config.toml
n_layer = 14
d_model = 320
n_head = 10
n_kv_head = 10
head_dim = 32
d_mlp = 1280
vocab_size = 32000
activation = "tanh_gelu"
norm = "layernorm"
norm_place = "pre"
norm_eps = 1e-05
positions = "learned+rope"
rope_base = 10000.0
rope_fraction = 1.0
qk_norm = false
attn_scale = 0.177
bias = "none"
tie_embeddings = true
parallel_block = false
init = "normal"
init_std_qkv = 0.0274
init_std_o = 0.00518
init_std_up = 0.0274
init_std_down = 0.00518
optimizer = "soap_variant"
lr = 0.00356
beta1 = 0.95
beta2 = 0.99
weight_decay = 0.096
lr_head = 0.0156
grad_clip = 0.5
warmup_steps = 200
schedule = "wsd"
decay_fraction = 0.558
decay_shape = "linear"
final_lr_fraction = 0.0
batch_tokens = 262144
seq_len = 512
doc_mask = true
train_tokens = 1071000000
steps = 4086
dataset = "wikipedia_en"
Each number is 200 + 30 x the weight over its row's rms, rounded and kept within 0 to 999. Layers, rows and columns count from 0. The size before them is the row's rms in percent of the matrix's.

# down: layer 10 MLP down (transposed), 1280x320, rms 0.12, rows 408-460, columns 0-63
# up: layer 10 MLP up, 1280x320, rms 0.109, rows 409-460, columns 0-63
down408,104,202,204,227,200,171,211,212,172,200,252,164,172,165,196,182,195,185,151,196,220,172,164,221,218,177,217,226,206,201,149,160,209,241,160,195,187,230,207,204,246,220,213,196,207,193,205,224,207,247,185,170,193,163,244,215,152,206,153,214,238,216,179,222,229
up409,097,234,208,220,217,186,202,225,209,172,228,225,253,193,200,205,175,208,177,205,217,186,208,165,212,187,167,205,233,134,187,199,166,198,165,221,148,169,192,205,255,259,260,172,189,217,190,192,178,224,226,158,182,195,249,194,224,183,188,231,210,183,158,197,179
down409,093,174,195,187,226,274,216,189,201,211,229,214,194,240,210,139,225,203,194,151,165,188,246,254,218,189,217,194,217,181,198,187,179,210,169,171,159,165,225,231,209,200,170,270,227,201,210,223,198,210,244,193,223,208,195,176,200,195,190,211,191,159,203,216,223
up410,107,199,225,205,210,195,214,204,230,192,229,168,158,170,158,209,209,203,202,145,204,203,197,136,229,252,176,231,180,196,180,182,193,196,154,240,219,254,219,189,160,240,211,139,188,237,187,200,199,250,215,222,217,186,209,181,212,208,208,226,155,208,288,205,199
down410,100,177,186,206,216,190,181,200,194,211,169,210,165,189,194,168,205,194,245,226,180,137,190,209,185,154,241,247,233,186,208,262,164,232,241,193,186,170,216,206,191,201,218,226,163,127,207,168,207,231,221,162,204,159,210,191,212,191,182,181,181,229,179,207,191
up411,097,221,226,210,228,231,167,220,200,185,254,196,175,181,212,177,189,206,242,187,240,239,200,182,259,202,208,219,232,213,239,196,201,210,154,204,168,224,212,180,203,210,194,201,196,185,202,224,222,115,181,192,152,215,216,236,225,252,224,203,168,149,215,199,182
down411,098,192,195,280,161,233,206,175,246,230,199,162,228,140,203,270,214,285,190,201,235,127,120,250,176,194,244,164,209,213,253,200,226,206,182,249,210,164,212,175,200,223,200,233,254,221,208,190,186,232,217,140,210,192,216,203,195,179,177,216,185,152,179,190,155
up412,102,156,166,269,196,128,204,232,209,209,258,152,221,176,138,173,210,160,215,160,176,212,180,184,201,185,208,205,228,229,192,262,163,169,258,226,159,178,183,208,202,177,198,178,213,209,157,177,191,188,214,202,140,95,236,182,194,237,252,236,215,206,218,259,194
down412,116,169,213,201,200,183,177,167,187,194,211,189,216,192,193,194,255,192,236,159,210,158,191,203,169,222,203,197,156,207,142,201,212,207,150,155,212,198,213,160,214,169,195,155,257,247,262,171,219,212,205,217,230,193,187,179,268,144,195,246,213,208,160,237,222
up413,101,179,185,237,175,195,182,186,213,188,181,156,221,238,193,199,179,197,198,223,166,172,136,163,222,183,182,214,217,194,172,164,205,106,162,206,226,226,210,210,182,192,212,147,170,155,264,206,187,178,217,220,199,179,224,200,178,152,201,210,262,189,186,148,191
down413,099,177,156,207,266,210,203,186,225,187,157,189,217,180,187,189,237,158,241,252,194,186,187,168,197,205,276,187,194,172,182,216,184,263,191,232,237,224,182,199,187,185,148,185,223,228,231,199,243,130,208,160,189,169,171,157,148,203,245,221,199,178,278,168,203
up414,107,195,154,145,173,192,162,188,199,203,204,243,208,182,207,226,235,188,179,146,202,226,191,190,186,206,202,191,197,190,212,203,180,202,224,201,180,206,147,211,239,185,204,186,209,207,161,270,181,224,269,220,172,211,206,212,235,181,196,202,161,208,172,201,185
down414,112,184,204,172,200,243,149,197,248,196,227,164,199,188,150,187,185,187,232,141,228,170,192,210,214,179,275,195,190,212,255,197,225,235,222,213,213,204,205,202,170,209,197,125,201,198,156,264,218,221,182,209,259,219,247,245,198,226,183,197,246,228,174,173,181
up415,099,164,234,197,173,239,217,198,207,220,175,240,179,164,203,197,209,186,234,196,215,231,240,205,191,229,166,231,148,228,193,198,260,252,246,202,131,207,126,204,213,221,167,193,248,216,176,171,225,182,172,180,214,205,149,194,212,184,200,219,218,214,164,205,167
down415,102,241,188,137,219,194,205,168,209,209,220,206,172,125,194,271,117,189,200,166,204,224,207,184,189,213,226,215,226,225,183,212,171,209,238,186,183,234,250,187,216,186,182,258,182,220,214,147,244,234,167,196,192,202,183,195,178,164,166,200,208,267,254,170,177
up416,105,167,227,231,192,193,189,208,202,227,265,191,201,239,245,221,240,202,180,222,222,169,183,164,215,174,220,215,165,175,201,180,191,189,236,167,224,230,210,138,225,174,232,192,192,180,160,177,176,219,218,144,131,206,183,224,185,207,195,211,211,197,158,260,248
down416,101,274,167,216,224,234,267,185,237,258,187,245,198,231,188,165,185,270,171,194,174,152,241,157,259,227,224,212,189,176,177,170,218,166,183,189,145,184,167,195,192,170,234,193,210,165,234,221,180,186,208,172,195,247,227,195,169,195,218,191,179,207,205,157,228
up417,103,210,195,190,220,153,180,240,157,177,210,146,240,208,139,201,229,133,165,228,175,165,213,203,200,211,221,209,182,232,199,235,252,248,201,175,216,209,210,213,150,210,187,182,238,165,184,192,197,152,204,233,186,193,178,168,219,147,254,192,205,168,189,182,260
down417,106,196,186,228,209,265,227,183,204,205,198,223,239,174,178,172,152,180,189,198,183,228,235,216,140,206,187,148,166,190,208,212,205,152,184,207,214,212,170,176,264,172,193,182,203,232,190,232,190,230,184,232,260,231,244,236,222,240,187,185,198,211,227,256,173
up418,105,208,175,185,206,191,228,199,194,253,180,179,136,244,179,172,129,202,196,166,155,219,207,202,232,196,179,188,181,190,231,220,237,142,145,223,208,204,185,190,179,153,193,172,212,216,195,239,181,183,178,184,170,260,193,188,229,167,227,189,239,214,200,212,156
down418,108,185,237,242,205,198,192,169,150,151,157,204,191,213,192,182,252,172,231,220,206,200,241,207,172,145,206,160,166,210,162,194,183,190,152,191,200,162,237,235,207,178,193,230,185,162,176,239,192,198,261,210,205,255,185,196,203,191,237,211,250,212,225,260,271
up419,094,230,232,193,229,204,202,211,204,169,269,165,253,202,125,180,249,189,190,143,193,219,193,191,208,206,193,220,176,195,175,205,150,235,179,178,201,183,190,194,201,183,205,176,197,222,195,236,192,208,196,196,203,251,239,224,223,174,193,167,202,228,269,212,154
down419,093,195,189,203,283,240,181,225,210,220,226,224,216,205,189,198,244,160,175,187,204,266,235,190,155,171,218,241,145,245,227,227,233,191,194,167,195,176,134,169,174,180,213,216,177,204,151,231,165,200,216,226,168,184,208,217,202,181,236,191,209,209,206,170,207
up420,101,244,220,210,188,140,221,259,207,181,186,202,193,180,174,223,187,230,229,165,210,165,165,194,251,172,152,210,208,141,214,256,223,198,192,236,217,223,197,199,160,161,182,176,182,152,204,258,231,264,170,230,193,167,251,226,270,196,201,232,187,169,218,163,169
down420,098,173,215,230,249,236,149,213,207,184,210,255,214,169,163,229,165,156,233,195,248,207,181,204,170,219,181,209,210,199,252,179,208,205,170,207,161,193,241,241,157,217,239,229,210,249,235,223,193,185,201,200,180,224,154,222,201,205,235,214,214,206,184,188,176
up421,096,225,145,248,255,230,193,240,217,183,195,201,213,233,172,193,218,237,229,197,188,148,191,244,189,203,144,205,210,151,162,214,195,236,219,253,194,228,217,194,169,177,190,206,206,226,222,278,200,213,193,243,202,214,205,202,192,229,155,164,229,237,199,161,226
down421,093,216,254,211,179,197,171,168,174,227,281,163,175,201,223,212,214,250,154,200,162,222,262,143,211,235,255,184,199,182,147,209,140,221,190,197,177,245,207,193,212,242,206,188,179,192,190,185,188,215,188,154,149,209,193,161,214,164,196,188,212,212,164,241,190
up422,104,188,198,211,178,172,159,248,199,216,239,175,200,206,134,219,179,193,268,195,221,222,177,148,228,246,168,197,233,189,169,216,227,203,191,209,238,180,218,148,222,184,154,168,173,219,183,229,190,242,260,257,197,261,236,227,198,199,186,194,173,204,174,167,154
down422,122,241,221,182,161,169,177,235,243,223,193,225,176,193,206,194,193,232,228,208,202,213,185,216,194,222,181,198,219,169,214,222,145,209,164,206,226,214,241,236,239,198,161,239,160,265,198,227,190,209,213,253,236,214,234,194,239,226,159,148,222,218,160,228,197
up423,094,173,242,231,177,187,117,207,155,142,197,194,204,219,187,199,187,240,194,234,186,179,162,199,211,219,196,228,196,220,165,211,200,125,269,194,164,171,200,250,157,208,198,227,198,233,207,195,214,234,207,262,240,184,249,181,149,206,186,207,179,190,174,194,181
down423,099,231,193,224,222,184,253,199,226,209,253,198,235,208,182,240,188,232,184,195,184,236,210,238,211,192,156,116,195,185,214,242,199,170,242,178,215,195,175,123,183,225,189,240,183,184,216,200,192,207,118,107,171,207,145,219,261,216,200,216,229,222,224,178,235
up424,100,232,232,192,200,189,188,197,193,180,226,216,237,227,174,187,230,174,264,132,147,259,156,212,193,209,258,209,178,171,211,175,218,226,192,232,197,217,175,235,183,198,172,223,230,165,236,230,184,184,246,183,202,237,211,207,228,224,185,201,199,193,209,158,165
down424,093,227,214,214,188,194,182,224,173,233,149,203,169,194,156,202,210,200,185,238,144,245,254,165,185,198,208,147,217,198,185,188,221,204,199,194,229,165,175,175,245,200,197,230,146,198,195,181,203,243,235,199,216,203,166,174,160,199,209,234,187,200,240,147,220
up425,100,150,285,162,206,200,231,170,216,220,228,196,261,216,233,147,205,175,216,209,222,161,184,181,153,139,203,193,183,192,261,202,230,162,162,213,192,262,219,204,233,226,155,239,191,208,199,172,202,188,209,146,223,264,206,191,194,225,207,198,175,187,178,180,206
down425,094,214,192,214,191,197,163,190,184,208,157,206,183,220,177,174,182,174,165,212,223,198,251,243,227,170,197,222,202,176,206,204,169,178,176,139,200,221,186,197,219,212,231,195,218,194,202,205,245,203,124,223,232,184,177,250,177,217,196,186,180,211,197,145,221
up426,101,195,220,235,207,241,182,202,207,233,216,199,230,205,214,190,245,188,209,207,228,237,268,174,219,173,200,175,217,214,170,188,186,168,195,188,214,181,208,204,202,222,188,187,219,209,191,170,221,195,212,192,185,167,170,234,212,151,263,204,148,142,205,215,187
down426,100,212,167,188,190,225,188,155,188,206,160,164,223,152,228,200,196,203,238,212,178,203,221,191,237,203,235,257,225,200,258,228,229,201,234,165,259,201,190,210,252,244,177,219,194,162,186,188,195,152,212,219,146,242,234,214,234,135,191,214,216,194,241,248,158
up427,097,178,193,198,195,219,198,208,270,199,183,204,207,151,235,208,186,188,216,239,176,234,164,223,234,155,217,223,196,199,141,188,246,254,146,245,199,144,279,193,220,172,227,197,168,223,195,167,240,178,195,157,159,196,226,146,225,197,230,176,156,211,236,222,184
down427,099,201,186,211,239,199,193,188,205,155,185,241,201,206,187,209,170,204,220,212,185,225,223,209,220,188,244,211,265,170,226,230,168,207,188,168,254,215,183,227,173,192,262,177,227,202,224,211,163,218,178,203,233,200,190,198,226,211,246,186,163,215,188,240,228
up428,098,218,216,212,240,149,214,206,143,253,225,215,173,236,202,207,202,186,218,243,200,221,171,173,230,219,219,186,188,198,184,235,277,199,193,142,206,198,269,181,230,214,187,165,185,239,184,223,145,183,204,175,228,240,243,178,216,214,265,217,210,249,204,193,175
down428,099,181,211,173,162,197,217,264,178,164,200,192,222,195,182,227,188,244,223,153,199,208,208,205,162,242,183,168,230,183,139,200,201,233,182,204,158,236,240,219,250,150,198,165,194,173,259,202,199,239,208,207,179,180,235,203,173,171,172,171,229,205,223,184,258
up429,095,182,183,200,219,230,214,172,208,201,229,159,208,199,218,174,185,253,195,188,208,165,231,251,180,232,214,182,171,237,196,171,200,148,215,251,208,228,226,155,212,213,236,188,188,176,207,184,189,169,207,201,235,191,258,137,220,177,198,188,202,142,208,188,156
down429,089,198,180,202,240,200,189,209,189,188,194,243,189,235,212,158,220,176,245,207,188,231,152,175,230,237,235,214,215,219,208,177,232,242,225,160,201,194,208,237,178,137,231,173,222,220,219,189,204,170,212,229,208,209,199,218,149,173,182,217,225,219,149,243,211
up430,097,208,171,220,223,181,201,250,197,206,209,154,201,183,211,159,229,218,224,193,216,201,215,187,192,175,216,166,220,208,160,167,181,225,206,181,195,222,214,225,181,194,203,269,201,221,162,184,206,217,236,195,213,217,204,188,192,195,207,237,179,230,210,206,206
down430,101,179,206,233,260,225,219,197,186,177,233,216,235,222,139,156,179,166,200,210,171,179,209,196,172,213,159,240,233,233,246,212,201,223,189,227,220,256,172,220,136,137,179,213,223,205,218,183,247,250,210,205,167,205,172,235,166,193,150,240,171,222,217,196,186
up431,097,198,197,225,204,155,129,219,253,261,150,209,170,275,184,268,262,217,248,218,185,195,179,189,204,157,230,196,187,192,202,221,239,144,181,181,246,190,177,203,241,165,187,263,270,236,227,217,181,182,193,219,176,170,236,158,177,129,145,182,201,198,196,191,190
down431,105,194,254,175,173,153,203,165,204,197,207,220,224,213,140,233,164,168,230,232,213,175,238,179,147,167,188,160,181,252,174,211,179,182,195,203,145,222,214,176,210,249,215,144,189,195,186,159,135,204,217,221,160,212,246,213,220,230,255,149,173,218,169,229,197
up432,102,177,190,230,195,184,203,205,212,189,221,146,194,115,240,167,226,147,208,200,204,224,195,201,207,220,198,160,206,191,193,203,203,208,220,197,212,220,142,121,231,194,149,240,190,170,176,208,181,225,172,186,217,210,231,143,194,170,189,193,186,209,170,240,227
down432,106,203,235,219,162,208,183,208,202,182,167,216,185,231,135,184,193,175,211,191,203,180,180,228,196,225,245,217,219,178,228,175,199,148,202,229,209,141,226,226,166,159,149,204,217,186,189,194,175,219,181,263,181,199,200,219,174,161,197,193,153,216,277,199,201
up433,097,138,217,236,216,213,203,181,215,179,255,166,157,267,212,201,223,137,218,207,186,211,235,187,223,207,170,219,183,214,215,171,237,176,187,200,239,202,246,216,212,138,244,233,223,241,153,206,168,202,227,191,185,189,228,194,201,151,175,204,236,210,204,215,200
down433,096,142,155,165,165,184,220,196,230,182,175,219,198,221,175,161,125,208,210,194,240,202,167,203,178,228,218,149,215,181,180,160,209,220,171,207,174,207,200,181,229,254,181,212,174,169,151,184,186,201,167,271,163,214,217,183,215,167,210,191,186,180,210,224,242
up434,113,212,148,203,182,173,192,193,185,199,179,193,204,157,231,226,220,144,183,192,181,174,223,236,204,261,192,241,182,190,182,243,195,189,213,189,213,172,193,267,210,169,248,111,172,222,177,229,208,186,205,192,143,232,214,237,198,188,172,213,171,203,198,235,165
down434,099,217,230,190,203,201,238,184,163,231,141,256,204,185,217,201,211,205,183,201,200,189,231,193,187,138,193,206,198,234,185,191,140,252,229,200,202,166,209,251,232,224,240,136,201,218,220,193,187,207,233,183,216,244,201,204,231,196,214,176,229,209,196,154,205
up435,098,214,181,209,191,217,145,182,175,188,225,185,196,198,151,235,127,207,250,217,157,203,171,191,202,245,141,222,233,175,179,200,202,153,195,214,203,197,198,257,197,174,202,175,210,245,146,165,211,167,248,220,185,188,198,267,264,194,174,220,220,210,162,213,278
down435,105,208,246,157,150,170,175,157,205,252,196,189,178,236,210,168,182,158,208,155,207,228,230,193,222,220,157,176,180,188,222,191,206,167,164,211,145,239,192,164,237,217,205,180,186,218,202,164,210,214,210,250,241,250,211,210,131,196,179,216,178,162,227,161,249
up436,099,215,142,210,239,131,233,189,173,214,195,187,167,230,206,201,244,233,234,203,212,213,227,187,223,170,170,206,227,224,146,200,230,226,252,193,199,217,162,209,159,158,187,179,199,195,177,206,228,193,168,213,174,214,226,177,179,142,202,271,204,188,158,187,168
down436,100,160,115,200,170,150,196,210,250,168,194,183,201,228,175,146,192,194,161,202,207,216,165,198,165,158,237,195,213,174,283,190,155,216,219,172,190,191,220,178,214,212,187,241,138,183,253,165,221,218,263,242,161,169,213,201,247,231,187,232,248,183,194,236,188
up437,099,180,214,222,183,179,147,178,153,236,209,186,238,256,220,200,224,165,173,228,178,210,239,192,168,227,193,205,175,197,219,168,238,226,218,116,184,235,168,240,218,196,195,173,212,218,219,225,171,208,158,180,226,214,169,169,242,224,163,197,203,220,225,227,246
down437,091,174,227,187,226,222,235,185,194,173,236,227,220,195,259,255,211,245,223,281,216,183,172,198,194,250,211,194,171,212,215,177,195,226,190,211,218,208,243,207,247,135,210,153,180,210,219,187,199,198,225,202,121,228,204,186,204,201,156,213,154,179,191,197,225
up438,097,239,186,227,163,178,222,213,184,183,197,199,200,240,193,194,223,234,199,215,203,166,200,217,208,222,170,259,194,224,201,206,229,190,248,158,234,172,162,182,189,158,140,198,183,184,198,165,173,203,191,198,236,208,216,162,184,182,185,183,239,188,205,201,231
down438,094,215,220,198,160,241,231,182,236,200,209,186,168,161,219,237,167,240,167,233,228,174,221,217,270,209,240,194,226,177,221,204,175,268,187,217,198,184,221,224,222,205,221,219,214,207,198,201,238,209,196,210,241,146,173,228,201,190,191,177,130,178,195,188,180
up439,093,146,253,181,130,238,190,197,259,232,160,185,215,166,194,220,187,153,127,184,216,165,206,222,183,218,243,175,187,182,245,255,209,196,209,204,194,131,175,205,201,226,137,210,196,163,247,251,176,187,218,226,209,159,200,185,166,206,172,167,196,215,180,189,192
down439,089,231,190,276,220,174,187,194,243,226,228,219,232,180,238,153,195,180,228,179,201,193,191,206,193,176,204,211,222,172,144,239,173,168,188,185,190,209,227,212,190,208,214,190,208,246,225,157,205,177,191,186,270,201,216,237,198,218,158,222,210,260,237,206,195
up440,101,178,174,226,206,176,237,264,234,165,163,220,179,198,227,189,219,242,154,188,149,213,218,261,138,222,77,202,236,199,201,208,218,200,137,181,203,180,195,202,241,194,189,189,172,228,226,156,217,153,223,174,177,207,233,244,219,188,185,226,183,210,211,196,221
down440,099,187,207,148,217,237,195,234,220,214,174,191,147,181,218,227,206,153,202,213,213,177,217,227,191,217,135,226,234,216,261,210,199,231,199,220,188,194,184,250,192,216,241,254,219,211,156,211,223,236,217,156,211,196,104,170,189,202,268,189,181,215,219,205,182
up441,103,200,178,223,250,217,194,221,218,243,176,196,211,228,152,216,202,200,220,168,237,240,187,178,228,166,227,190,219,191,218,184,238,232,199,197,198,259,215,200,253,195,158,194,227,195,239,191,202,149,194,166,230,277,189,183,246,183,198,203,172,260,217,128,230
down441,092,188,199,199,185,231,231,203,189,161,225,197,194,184,143,183,196,226,199,181,213,207,164,237,220,157,211,237,207,188,210,195,182,200,204,209,190,225,194,186,231,174,165,221,232,236,229,174,242,191,115,223,184,239,184,208,224,207,211,145,199,255,138,159,224
up442,092,177,167,230,179,172,181,201,219,233,185,197,270,228,115,203,217,171,195,167,220,204,203,239,232,159,214,171,143,255,198,222,208,243,203,151,174,172,191,223,155,215,206,271,150,187,193,197,233,200,203,231,202,214,151,147,208,189,182,196,201,170,212,165,192
down442,097,243,208,132,230,192,230,218,218,207,190,243,171,210,205,193,262,203,203,239,167,235,206,160,183,170,202,184,202,200,229,192,192,189,229,184,155,165,188,210,159,229,163,212,222,204,157,202,223,228,169,177,235,165,252,208,207,214,210,206,276,204,217,182,154
up443,104,210,181,258,258,249,197,186,189,181,230,211,197,172,204,212,206,206,194,180,267,163,206,239,219,219,131,211,177,151,193,202,212,144,222,216,231,190,222,192,245,148,200,192,192,146,169,187,153,172,164,128,214,187,147,216,253,212,195,168,187,233,238,195,190
down443,105,178,176,180,258,168,184,224,191,166,182,171,220,217,168,249,175,198,228,212,182,200,195,177,228,153,179,172,220,253,207,217,220,202,185,250,188,152,238,233,186,166,227,203,132,230,182,165,219,223,227,247,221,198,230,214,251,219,194,177,177,148,217,234,189
up444,102,141,215,174,180,178,219,175,261,220,184,160,243,180,183,208,165,204,195,185,168,186,173,171,175,190,203,203,212,208,205,203,208,172,183,244,257,166,187,256,211,229,245,198,180,245,198,213,174,196,191,185,258,196,224,207,189,162,202,201,204,245,297,203,192
down444,087,243,220,246,212,181,184,237,209,150,189,225,210,238,189,201,282,169,196,210,216,207,245,243,179,169,169,157,160,174,188,169,193,252,197,166,166,249,227,149,211,154,180,204,190,194,221,185,183,166,230,165,220,183,180,174,224,189,187,182,210,140,126,212,179
up445,106,188,222,223,166,212,266,219,195,202,218,130,235,164,221,236,247,192,172,209,207,197,231,181,160,190,148,152,221,192,188,219,167,203,142,236,214,184,180,222,221,220,197,237,255,149,193,167,255,206,217,198,212,155,221,237,245,165,186,198,225,198,191,194,159
down445,107,190,172,186,151,166,224,192,181,228,205,117,239,192,190,178,215,145,168,213,239,212,227,264,237,190,198,205,165,207,222,189,187,192,210,184,157,213,190,237,240,202,187,236,241,182,177,224,230,247,177,151,190,187,227,253,212,231,152,191,197,234,204,200,172
up446,095,198,185,251,175,219,152,115,190,146,195,201,216,180,215,186,172,218,193,194,219,206,179,147,179,165,205,181,215,179,208,204,252,180,244,232,238,213,206,182,223,217,184,181,226,204,218,185,251,221,216,236,193,219,165,197,213,198,230,144,237,201,169,146,190
down446,092,243,147,147,147,130,227,213,254,206,159,206,236,182,232,159,250,187,157,178,221,202,229,213,174,193,136,174,239,105,161,234,171,199,251,192,255,174,239,221,239,173,152,133,172,203,178,189,220,192,146,200,209,197,233,239,177,198,209,184,205,208,205,232,190
up447,093,225,171,99,260,288,193,232,185,213,224,229,155,197,177,179,184,218,212,147,186,225,195,224,220,233,184,221,149,227,192,229,124,249,140,223,243,235,166,209,204,205,191,199,218,286,153,251,213,168,223,156,163,222,237,176,220,178,231,174,188,222,226,177,148
down447,092,171,226,183,167,181,184,181,227,192,195,131,249,185,237,213,133,209,188,231,183,198,232,210,185,187,220,157,242,203,219,190,185,204,176,183,173,187,180,180,200,149,217,198,159,163,207,234,251,217,178,261,257,161,164,158,229,201,215,200,213,173,147,212,276
up448,096,184,183,227,196,196,231,223,190,198,247,221,254,171,151,190,186,188,223,184,197,238,212,216,191,181,249,149,220,258,133,232,129,167,269,160,175,198,220,224,203,182,172,169,193,243,216,183,201,267,166,168,164,161,186,215,187,198,224,174,215,196,220,212,174
down448,099,215,191,234,222,194,179,175,191,167,209,205,190,202,207,201,154,183,211,188,225,221,202,209,257,178,190,234,165,246,238,222,217,226,204,215,214,256,193,196,220,179,192,247,197,206,179,224,206,158,160,184,184,195,210,182,214,260,177,222,180,159,154,225,191
up449,103,225,228,228,208,180,273,204,200,204,211,162,179,208,209,282,202,225,199,165,251,182,246,87,291,228,192,157,175,235,215,166,285,147,192,224,217,202,183,140,245,178,187,215,188,210,167,217,179,246,200,162,205,185,146,188,227,154,113,144,189,154,235,241,175
down449,098,197,218,165,211,248,208,189,170,171,197,183,236,148,171,214,216,176,236,170,147,198,198,193,229,257,188,253,202,219,190,248,148,160,118,190,187,205,165,226,199,179,201,220,182,214,156,248,209,157,182,174,221,181,158,182,236,205,210,205,160,192,247,217,270
up450,095,214,168,186,189,185,220,168,190,178,175,207,197,180,193,267,200,185,181,238,230,197,234,161,239,235,129,205,249,207,165,188,213,177,194,207,168,285,213,168,249,204,163,223,211,200,240,203,241,223,218,202,149,219,150,169,235,233,222,158,234,158,185,170,240
down450,102,195,184,184,203,222,138,258,163,222,231,159,193,211,197,168,173,169,217,223,175,239,226,215,208,137,232,124,153,195,276,221,158,130,228,203,216,190,162,232,214,189,177,137,241,212,172,190,145,183,233,183,269,180,193,178,167,233,267,203,211,239,166,176,169
up451,099,174,171,230,146,229,208,213,171,190,246,199,244,196,213,186,234,196,225,250,159,256,275,195,224,198,211,197,219,203,228,169,215,190,205,183,159,246,210,205,224,195,192,196,198,169,187,209,173,152,193,204,169,166,222,222,212,200,190,195,211,211,144,204,158
down451,094,194,225,195,216,189,236,207,190,181,172,207,203,215,162,223,205,219,216,200,197,173,175,183,142,223,203,223,192,177,168,220,200,243,176,221,208,138,145,276,191,188,188,209,196,285,188,192,171,208,240,138,183,226,209,239,228,160,213,157,225,172,227,200,252
up452,108,204,244,196,191,159,163,186,177,155,260,154,132,200,225,215,180,229,203,237,191,220,188,202,233,187,147,214,258,207,121,243,220,200,205,127,230,189,196,185,195,157,159,197,224,182,203,212,228,204,208,194,151,257,202,183,176,212,232,170,261,176,248,172,215
down452,111,232,235,155,219,200,191,193,200,183,197,135,226,155,181,255,212,192,130,163,167,187,208,234,250,186,247,229,221,208,237,213,144,151,155,216,144,244,226,182,186,233,208,234,186,241,237,183,205,210,183,196,235,249,225,194,247,187,201,169,222,168,196,198,142
up453,106,225,176,192,236,216,221,182,207,227,149,197,234,169,201,224,212,234,219,230,194,226,186,204,203,200,232,209,247,222,143,153,235,263,230,172,213,189,142,230,223,199,198,231,162,161,209,269,193,183,183,208,213,184,163,198,229,205,213,221,243,222,190,213,184
down453,114,192,151,248,248,193,201,213,218,167,241,212,212,195,202,164,162,264,289,208,232,199,202,172,156,193,194,227,180,189,200,196,189,158,149,156,210,231,211,199,230,164,161,193,157,260,206,255,174,179,221,144,212,219,182,200,151,194,191,228,160,212,240,166,168
up454,100,197,200,234,210,216,209,249,239,203,242,183,209,200,238,176,213,214,131,149,203,227,178,224,220,194,224,215,164,238,209,186,203,188,182,179,230,164,202,219,184,172,201,180,207,158,198,198,261,209,262,191,209,179,190,175,226,241,225,189,180,129,178,226,199
down454,096,198,196,240,214,154,204,140,242,267,234,215,167,188,177,250,172,212,222,177,149,195,142,163,188,208,188,188,168,147,218,213,192,256,198,181,186,157,205,198,222,187,223,203,197,189,195,202,197,220,253,225,169,201,220,216,242,106,181,143,198,198,206,154,226
up455,109,191,174,230,196,202,210,211,207,163,171,214,199,252,236,112,191,244,219,205,245,211,245,200,211,148,172,247,257,263,203,186,222,138,120,210,224,188,228,186,206,183,159,196,264,226,186,222,223,146,172,183,222,201,225,189,217,150,184,233,201,198,209,175,228
down455,098,242,208,210,159,237,178,219,155,188,178,259,218,140,132,104,214,169,285,190,271,186,260,257,212,169,169,250,248,199,219,183,195,162,170,226,189,193,212,186,197,224,168,193,193,174,186,200,197,176,199,222,235,205,227,192,234,206,223,195,216,242,251,253,219
up456,095,170,181,164,198,182,246,178,225,163,169,169,260,208,188,202,197,203,209,217,198,205,177,244,221,175,182,228,173,154,185,253,207,199,286,217,196,165,147,224,198,224,197,236,195,199,192,142,152,207,149,187,182,203,167,215,230,181,192,171,221,148,221,172,226
down456,099,211,215,248,164,225,179,218,240,217,214,222,157,187,223,200,190,258,201,230,182,239,146,249,184,268,229,183,226,189,198,233,178,220,161,181,202,168,190,185,185,208,224,214,201,238,178,227,203,255,221,203,197,193,211,219,226,143,218,202,161,252,249,231,170
up457,102,228,156,221,171,235,170,192,201,220,192,271,255,179,209,186,182,181,235,185,201,302,193,153,193,226,202,201,208,176,168,217,220,222,248,236,222,184,201,185,223,235,213,220,215,216,208,189,190,221,224,202,150,211,179,220,192,170,196,200,254,242,222,186,236
down457,099,231,214,183,185,219,224,242,181,216,164,176,175,156,187,215,196,202,176,209,198,128,225,125,137,173,167,187,172,183,205,198,236,187,128,120,236,150,214,194,220,177,209,143,230,212,229,263,181,172,198,176,220,206,228,193,210,241,150,178,185,203,166,196,236
up458,102,160,192,227,223,219,164,204,166,196,220,243,188,190,194,222,186,184,160,195,257,179,155,172,195,236,209,180,238,211,174,182,210,247,169,188,173,214,252,209,185,198,150,190,205,173,200,169,192,244,305,211,224,232,232,176,200,199,178,263,203,154,228,184,183
down458,106,236,184,209,183,213,250,216,230,212,171,185,208,234,241,219,205,206,221,149,209,199,179,224,197,141,206,159,215,197,253,163,225,192,195,206,249,207,200,218,196,183,204,176,141,199,178,186,245,218,233,167,183,192,173,189,181,196,144,235,249,212,237,186,171
up459,098,151,203,193,239,163,158,190,186,174,169,192,191,224,213,206,193,198,197,208,192,176,209,190,186,226,159,194,185,235,198,193,183,206,133,227,223,243,200,260,130,153,229,204,208,173,181,192,173,215,230,206,194,145,237,165,208,183,165,165,216,182,242,225,177
down459,092,170,185,195,213,256,190,189,197,168,158,218,179,179,182,212,196,226,192,222,207,180,274,259,196,202,256,226,185,161,214,183,145,161,199,192,225,180,178,187,138,225,197,204,181,191,169,227,242,177,214,180,245,193,164,233,150,213,161,244,161,200,189,175,207
up460,108,169,160,167,234,165,126,211,192,167,170,181,145,194,203,239,193,207,245,245,165,173,249,176,222,254,202,203,208,189,185,195,173,213,215,139,184,242,226,232,221,191,224,147,224,173,151,219,221,206,192,193,196,189,211,216,199,268,194,183,220,165,213,154,193
down460,106,218,237,211,220,120,251,196,232,208,205,178,168,141,186,179,190,161,198,193,212,185,170,159,229,162,167,203,196,199,227,193,233,169,151,194,249,142,209,225,262,169,219,172,215,171,224,179,254,189,242,221,159,214,164,278,209,165,208,178,195,170,230,203,209